{"num_hidden_layers": 13, "hidden_size": 512, "num_attention_heads": 16, "num_key_value_heads": 16, "head_dim": 32, "intermediate_size": 2048, "vocab_size": 12078, "hidden_act": "gelu", "norm": "layernorm", "norm_place": "pre", "norm_eps": 1e-06, "positions": "learned", "qk_norm": false, "attn_scale": 0.177, "bias": "none", "tie_word_embeddings": true, "parallel_block": false, "init": "normal", "init_std_qkv": 0.0143, "init_std_o": 0.00281, "init_std_up": 0.0143, "init_std_down": 0.00281, "optimizer": "soap_variant", "learning_rate": 0.00228, "lr_mult_qkv": 0.7, "beta1": 0.95, "beta2": 0.95, "lr_head": 0.00561, "max_grad_norm": 2.0, "warmup_steps": 200, "schedule": "wsd", "decay_fraction": 0.684, "decay_shape": "linear", "final_lr_fraction": 0.05, "batch_tokens": [131072, 262144], "max_seq_len": 1024, "doc_mask": false, "train_tokens": 848500000, "max_steps": 4535, "dataset": "wikipedia_en"}
Each number is 200 + 40 x the weight over the matrix's rms, rounded and kept within 0 to 999. Layers, rows and columns count from 0.

# layer 5 MLP up, 2048x512, rms 0.0863, rows 185-197, columns 256-383
225,190,199,150,147,169,260,159,226,181,181,270,197,258,204,190,201,227,254,257,162,153,122,207,230,142,121,162,174,151,165,223,257,213,178,237,162,170,134,203,159,262,191,152,205,181,157,189,210,227,174,209,197,214,116,184,175,216,189,255,181,178,188,291,244,157,162,257,264,176,223,162,167,229,235,204,177,189,159,212,132,268,206,132,275,253,231,215,207,232,155,237,200,192,212,253,188,190,202,164,244,248,296,210,176,229,230,171,184,235,242,230,268,246,187,143,141,242,198,200,149,197,188,232,104,174,120,223
194,223,112,164,228,239,253,143,140,168,205,134,150,276,257,194,225,114,169,200,211,158,237,228,223,217,203,191,235,240,218,190,187,205,235,137,221,229,201,195,95,171,250,147,123,177,164,204,159,205,201,254,254,219,164,197,170,223,216,186,198,237,175,180,196,235,151,189,236,208,314,246,229,198,208,241,175,235,151,243,126,131,116,173,213,196,123,125,167,243,224,221,204,197,258,237,190,179,210,211,177,240,227,164,185,155,249,230,219,200,186,197,183,191,223,151,157,195,278,224,142,148,212,151,183,184,159,166
195,160,199,171,219,153,173,202,182,267,203,146,220,201,171,148,226,251,167,237,205,220,228,185,271,200,172,142,221,183,190,265,241,171,244,146,259,149,224,242,243,164,186,182,190,234,222,223,177,191,250,211,207,184,205,203,240,157,187,200,252,161,175,134,233,151,109,221,167,219,158,260,225,217,242,252,184,139,164,189,200,304,236,299,233,233,236,209,142,245,141,231,191,168,235,270,199,171,151,212,210,80,213,196,201,142,203,208,168,247,254,236,157,153,173,156,204,266,194,164,147,218,215,174,262,182,212,250
200,276,275,137,213,179,252,173,149,238,210,241,170,220,200,228,214,195,209,226,135,131,172,153,243,277,175,181,227,180,231,222,238,161,271,196,261,247,161,175,233,252,202,162,269,203,195,224,202,203,226,139,145,196,186,184,171,96,180,194,210,201,161,244,223,155,203,239,247,157,215,156,189,248,195,252,192,209,210,126,159,164,138,193,224,207,188,210,125,247,241,209,202,145,173,223,206,203,220,142,189,209,169,182,228,248,167,101,178,131,228,164,180,203,184,147,134,237,152,252,223,178,198,219,227,201,189,208
219,184,187,228,203,245,246,233,138,206,190,158,263,221,209,194,133,195,186,152,209,173,165,171,227,163,204,204,227,255,152,233,172,203,226,167,247,184,223,195,177,271,170,123,198,185,234,266,199,207,196,272,238,174,166,201,223,216,114,238,157,238,151,234,204,156,203,247,217,173,190,237,213,195,226,162,152,203,197,193,171,195,235,182,194,193,185,154,200,192,271,168,194,269,180,205,229,163,211,211,207,229,179,190,207,233,221,213,212,184,234,230,210,203,182,194,152,218,181,223,182,250,176,234,227,193,177,230
197,193,192,200,144,186,177,177,239,218,167,244,196,183,297,170,216,177,158,230,216,119,148,282,182,99,204,157,264,177,136,178,183,216,172,215,264,217,162,231,212,240,169,99,174,214,151,155,183,282,135,183,230,212,168,200,192,174,170,165,141,168,207,202,207,162,213,128,177,172,245,202,176,219,203,192,203,237,183,181,222,166,136,244,230,148,205,203,175,238,216,211,212,176,220,178,233,134,193,219,214,226,178,191,303,263,202,205,149,149,170,177,223,134,163,313,250,231,215,262,199,184,218,236,188,178,203,99
129,202,264,257,300,166,217,137,189,259,191,121,248,206,204,161,131,188,206,227,222,197,180,89,202,191,234,151,209,268,216,194,166,257,212,255,137,222,172,173,190,225,196,154,231,282,172,167,178,219,228,203,222,248,217,196,198,275,244,153,215,227,166,200,194,103,216,161,201,133,201,101,219,180,162,244,218,171,211,217,135,256,191,213,161,233,228,188,226,196,138,138,145,176,187,330,187,179,200,168,204,259,192,270,197,232,180,141,245,157,189,147,176,215,138,186,196,211,182,258,194,206,204,241,174,207,140,181
183,219,263,222,123,207,205,322,156,190,197,213,202,245,182,231,201,150,189,270,235,256,228,140,171,262,299,200,203,234,225,189,216,75,276,160,283,180,155,198,152,171,210,184,245,219,223,166,250,98,222,214,290,229,172,217,161,247,163,233,203,230,154,221,205,184,239,182,165,265,158,147,235,188,161,146,154,268,256,252,231,188,141,147,159,159,187,289,140,188,172,228,234,214,213,204,226,219,197,250,202,186,243,242,293,166,217,194,170,212,202,245,243,247,170,202,182,212,242,164,255,192,228,111,260,302,186,179
158,264,162,174,219,121,142,199,168,142,150,223,231,169,303,200,217,233,160,195,161,280,231,203,202,221,237,234,276,242,228,236,264,201,191,164,220,214,202,205,232,183,197,203,174,186,230,188,152,234,108,159,197,199,190,186,244,255,220,203,158,314,245,213,264,128,174,266,201,173,196,174,223,198,203,142,200,199,205,159,201,176,213,255,205,142,107,201,216,184,166,168,105,191,160,194,193,172,195,200,122,189,224,223,158,140,168,250,207,209,190,218,291,284,215,174,241,206,167,217,218,157,224,215,213,214,240,215
146,192,197,201,234,208,199,116,282,204,230,197,154,198,193,124,169,251,165,244,237,169,338,185,275,259,230,244,219,254,231,189,222,141,269,140,166,210,192,205,230,150,221,207,246,214,153,225,196,268,204,177,157,191,218,161,222,246,225,217,187,305,176,285,237,243,244,195,205,166,205,226,186,212,216,279,131,239,185,221,232,254,134,155,138,171,175,207,208,168,223,195,247,204,266,210,230,205,90,103,219,280,167,290,157,171,218,207,205,184,239,241,207,262,230,251,242,263,205,178,235,237,195,213,209,104,242,165
240,204,206,195,177,133,133,258,218,204,138,157,189,242,224,213,195,143,116,279,164,207,187,212,151,166,180,188,182,220,209,185,152,218,308,185,238,219,181,168,211,133,225,222,150,185,248,238,243,217,161,215,211,179,219,180,275,237,186,203,144,177,166,207,208,176,214,176,173,271,225,198,196,257,163,178,186,142,162,220,191,189,123,280,233,238,223,208,192,203,111,206,255,131,200,219,227,200,230,222,145,230,180,162,260,224,183,161,155,189,163,127,239,216,193,207,210,201,147,223,189,178,127,139,198,274,164,175
194,224,187,176,265,189,136,259,255,179,284,184,225,185,261,199,122,276,209,155,266,262,224,222,242,232,176,176,143,159,237,261,171,178,200,215,163,140,131,220,217,156,196,267,110,138,181,191,185,198,187,143,169,239,192,205,191,181,233,204,166,227,185,273,186,247,287,160,145,200,173,219,173,224,262,250,210,249,136,164,233,196,222,246,203,189,160,167,181,222,183,189,164,191,203,225,223,198,175,208,194,170,236,252,199,232,244,157,59,128,193,236,176,208,211,215,193,142,145,218,242,206,206,250,211,149,210,203
108,255,212,208,154,246,195,148,289,144,208,173,221,122,155,161,171,181,217,242,181,223,149,175,191,228,143,208,215,237,188,231,205,235,298,218,294,142,223,177,280,194,179,193,194,253,250,239,255,169,204,169,255,204,182,200,187,200,215,131,232,175,185,276,271,240,285,215,241,214,199,227,189,251,174,178,161,236,173,224,245,157,216,209,212,235,209,209,218,250,258,257,154,231,184,245,176,243,215,225,274,183,186,180,173,131,247,146,213,226,169,195,245,210,179,127,219,165,294,247,221,245,202,187,246,237,175,184
# layer 5 MLP down (transposed), 2048x512, rms 0.0771, rows 185-197, columns 256-383
228,234,247,187,246,159,235,166,291,178,234,195,203,137,186,181,274,109,175,185,167,264,162,128,167,179,84,178,198,229,179,143,262,125,198,203,205,200,176,221,204,199,168,197,178,172,195,211,159,237,122,169,214,237,162,192,190,256,223,200,188,175,218,235,199,163,212,139,189,175,262,169,136,155,187,177,192,220,208,223,144,219,181,195,213,218,119,179,245,249,206,144,158,191,184,188,206,249,212,208,172,248,191,217,226,235,200,186,276,184,148,195,282,205,149,250,108,248,218,225,152,200,207,171,104,144,239,214
223,203,209,230,238,176,178,211,206,175,184,189,256,176,204,174,187,150,253,213,183,219,182,220,165,203,207,224,206,198,157,280,172,255,169,216,223,212,240,208,141,200,259,168,180,153,201,191,213,195,199,247,177,207,221,188,164,258,222,230,166,155,163,187,163,154,250,254,200,212,161,209,134,170,190,169,206,247,164,181,198,226,197,199,234,223,278,195,197,232,162,185,209,188,230,137,235,152,222,190,226,191,196,221,256,168,170,255,189,199,204,203,172,194,246,241,181,190,230,213,135,195,235,178,245,152,161,229
161,198,150,237,201,197,291,183,180,243,219,195,186,229,227,191,219,150,163,192,201,220,203,252,208,219,141,168,197,174,120,104,223,205,230,156,284,225,197,146,285,169,135,234,224,194,163,225,171,248,232,240,236,193,206,199,128,132,174,181,293,186,241,187,217,232,138,201,221,170,124,217,252,164,250,224,135,136,161,167,176,226,230,175,216,206,230,239,170,224,191,269,284,215,187,279,215,173,203,141,271,151,207,208,229,186,144,194,174,162,153,236,262,139,199,155,228,166,180,186,217,257,264,179,286,222,161,147
165,239,210,242,255,216,191,159,231,234,240,190,238,252,146,201,192,263,229,165,225,236,253,181,212,164,197,196,257,194,205,231,190,200,196,188,158,241,73,248,201,215,235,191,210,152,114,209,202,236,225,165,250,194,196,172,228,229,177,265,192,230,235,246,260,180,199,175,222,247,198,159,150,195,246,173,182,186,221,166,145,156,164,219,220,198,194,205,310,197,217,159,234,180,226,249,220,184,266,196,208,212,161,169,236,204,199,248,147,257,153,214,187,209,206,111,229,144,271,199,124,157,148,206,232,253,258,205
225,296,150,188,170,151,240,216,188,197,156,257,165,101,200,151,176,259,179,221,192,199,215,213,153,208,243,188,231,163,248,197,180,184,153,240,182,209,185,171,239,181,220,245,163,149,193,179,216,233,195,188,173,214,175,173,186,243,210,243,176,236,251,233,213,201,246,243,276,223,226,177,134,192,197,244,192,158,69,147,227,204,148,179,238,222,132,177,243,140,221,147,194,220,224,285,224,216,209,154,188,224,235,111,158,176,220,201,198,183,183,204,238,148,188,215,179,162,196,137,184,273,228,228,190,215,191,204
254,164,186,208,210,205,218,183,221,169,205,156,218,203,158,210,220,198,186,203,175,239,145,191,141,194,174,264,157,146,189,137,246,126,172,149,220,132,238,193,133,161,161,217,245,149,177,162,227,248,162,181,244,192,163,214,238,223,238,201,185,226,204,180,186,140,132,240,169,178,260,255,170,245,204,241,193,218,173,181,207,128,231,168,174,232,175,220,121,155,114,187,236,180,78,219,139,231,134,227,218,212,176,164,230,151,193,270,139,148,181,125,239,148,225,198,186,132,248,207,169,197,162,172,169,130,195,166
170,175,274,160,216,209,216,238,165,151,209,145,226,249,149,67,158,225,181,257,193,240,204,207,170,177,246,270,195,240,226,135,214,155,156,256,186,139,254,205,233,211,185,247,236,196,180,231,122,179,194,244,298,139,175,218,215,220,202,231,130,153,162,208,176,205,188,164,202,227,134,212,245,252,174,206,219,170,195,207,194,187,209,150,178,214,163,217,262,251,326,272,203,234,176,179,141,150,244,210,198,219,211,152,200,211,112,174,215,170,176,256,175,140,259,216,180,203,218,236,244,145,209,228,180,251,227,191
190,211,220,233,274,186,190,150,182,140,298,267,192,223,216,230,178,137,229,184,246,218,247,214,186,161,283,263,164,220,288,280,196,295,214,237,173,223,187,216,186,234,228,231,191,241,244,231,156,214,238,166,266,189,220,92,177,237,258,187,168,217,183,223,234,203,132,258,154,221,150,316,247,192,234,266,243,179,262,178,194,214,177,157,263,204,236,203,162,177,278,225,130,293,239,154,124,224,244,250,220,185,167,213,149,169,174,174,222,201,145,157,147,244,226,250,191,180,164,234,180,143,182,222,195,271,212,284
204,223,201,141,199,187,185,252,255,193,236,129,193,166,265,174,196,191,258,226,199,242,112,218,246,197,155,214,204,218,218,190,157,166,153,184,226,178,222,194,212,157,151,195,74,176,202,234,222,186,261,230,214,74,212,221,211,184,216,131,169,199,228,187,169,138,212,281,217,160,252,272,166,144,195,174,153,162,274,168,170,267,149,262,247,169,201,238,160,232,199,270,272,246,188,182,197,159,204,299,268,180,187,237,200,300,209,184,226,179,201,239,209,264,236,173,162,177,170,235,216,286,170,152,197,195,136,174
161,171,166,218,198,102,216,193,236,305,223,186,254,261,287,188,219,224,236,129,223,189,156,207,190,196,162,287,219,216,185,184,83,121,219,227,151,206,194,243,160,221,264,191,99,203,197,195,188,206,179,308,211,201,231,190,202,168,249,214,163,191,183,241,224,236,242,231,218,190,155,202,192,226,194,205,249,198,245,228,143,199,215,212,228,232,262,207,203,200,191,186,184,199,270,249,168,227,215,265,179,220,227,184,238,137,173,159,188,199,144,245,175,206,151,189,215,253,198,179,235,181,229,215,204,196,174,183
182,187,190,192,123,268,272,101,200,146,244,175,178,174,250,249,215,188,154,178,258,235,205,212,170,173,303,245,193,239,188,278,191,205,148,258,191,200,139,218,209,217,206,239,205,193,186,209,212,260,292,131,199,201,268,223,172,225,208,232,190,124,244,249,133,264,208,135,208,180,173,212,170,166,212,189,204,186,208,222,282,228,176,211,170,210,234,251,177,141,213,218,227,233,239,234,170,215,190,176,99,149,228,143,259,224,216,159,229,174,210,204,188,203,189,203,202,241,192,239,204,259,184,224,236,263,166,176
166,157,245,127,255,236,170,128,212,223,218,217,311,117,243,181,242,299,195,153,237,151,257,246,206,233,206,247,94,152,168,241,197,164,283,168,224,140,159,177,274,209,240,242,205,160,183,139,115,235,208,194,228,253,199,266,225,140,230,196,185,140,168,231,183,193,139,191,178,217,155,173,214,156,212,163,196,145,203,225,236,151,218,202,215,235,168,227,194,220,154,225,217,238,181,220,203,191,238,181,192,194,220,197,252,196,190,242,177,150,239,269,221,183,216,207,290,205,188,240,257,215,186,173,206,151,171,269
204,234,241,217,167,179,188,150,190,189,197,229,238,232,172,254,133,218,191,199,209,205,233,191,157,200,146,220,131,208,209,222,257,208,149,182,251,200,119,207,135,122,155,180,206,171,249,142,250,122,279,118,201,178,120,240,134,131,164,193,176,186,219,198,158,200,126,210,237,232,218,191,194,153,248,178,165,225,182,117,201,192,187,180,171,152,233,225,139,164,237,268,187,144,232,297,238,134,204,161,118,113,234,182,188,203,166,214,219,191,220,189,175,153,156,169,232,209,221,168,172,237,101,184,238,215,193,186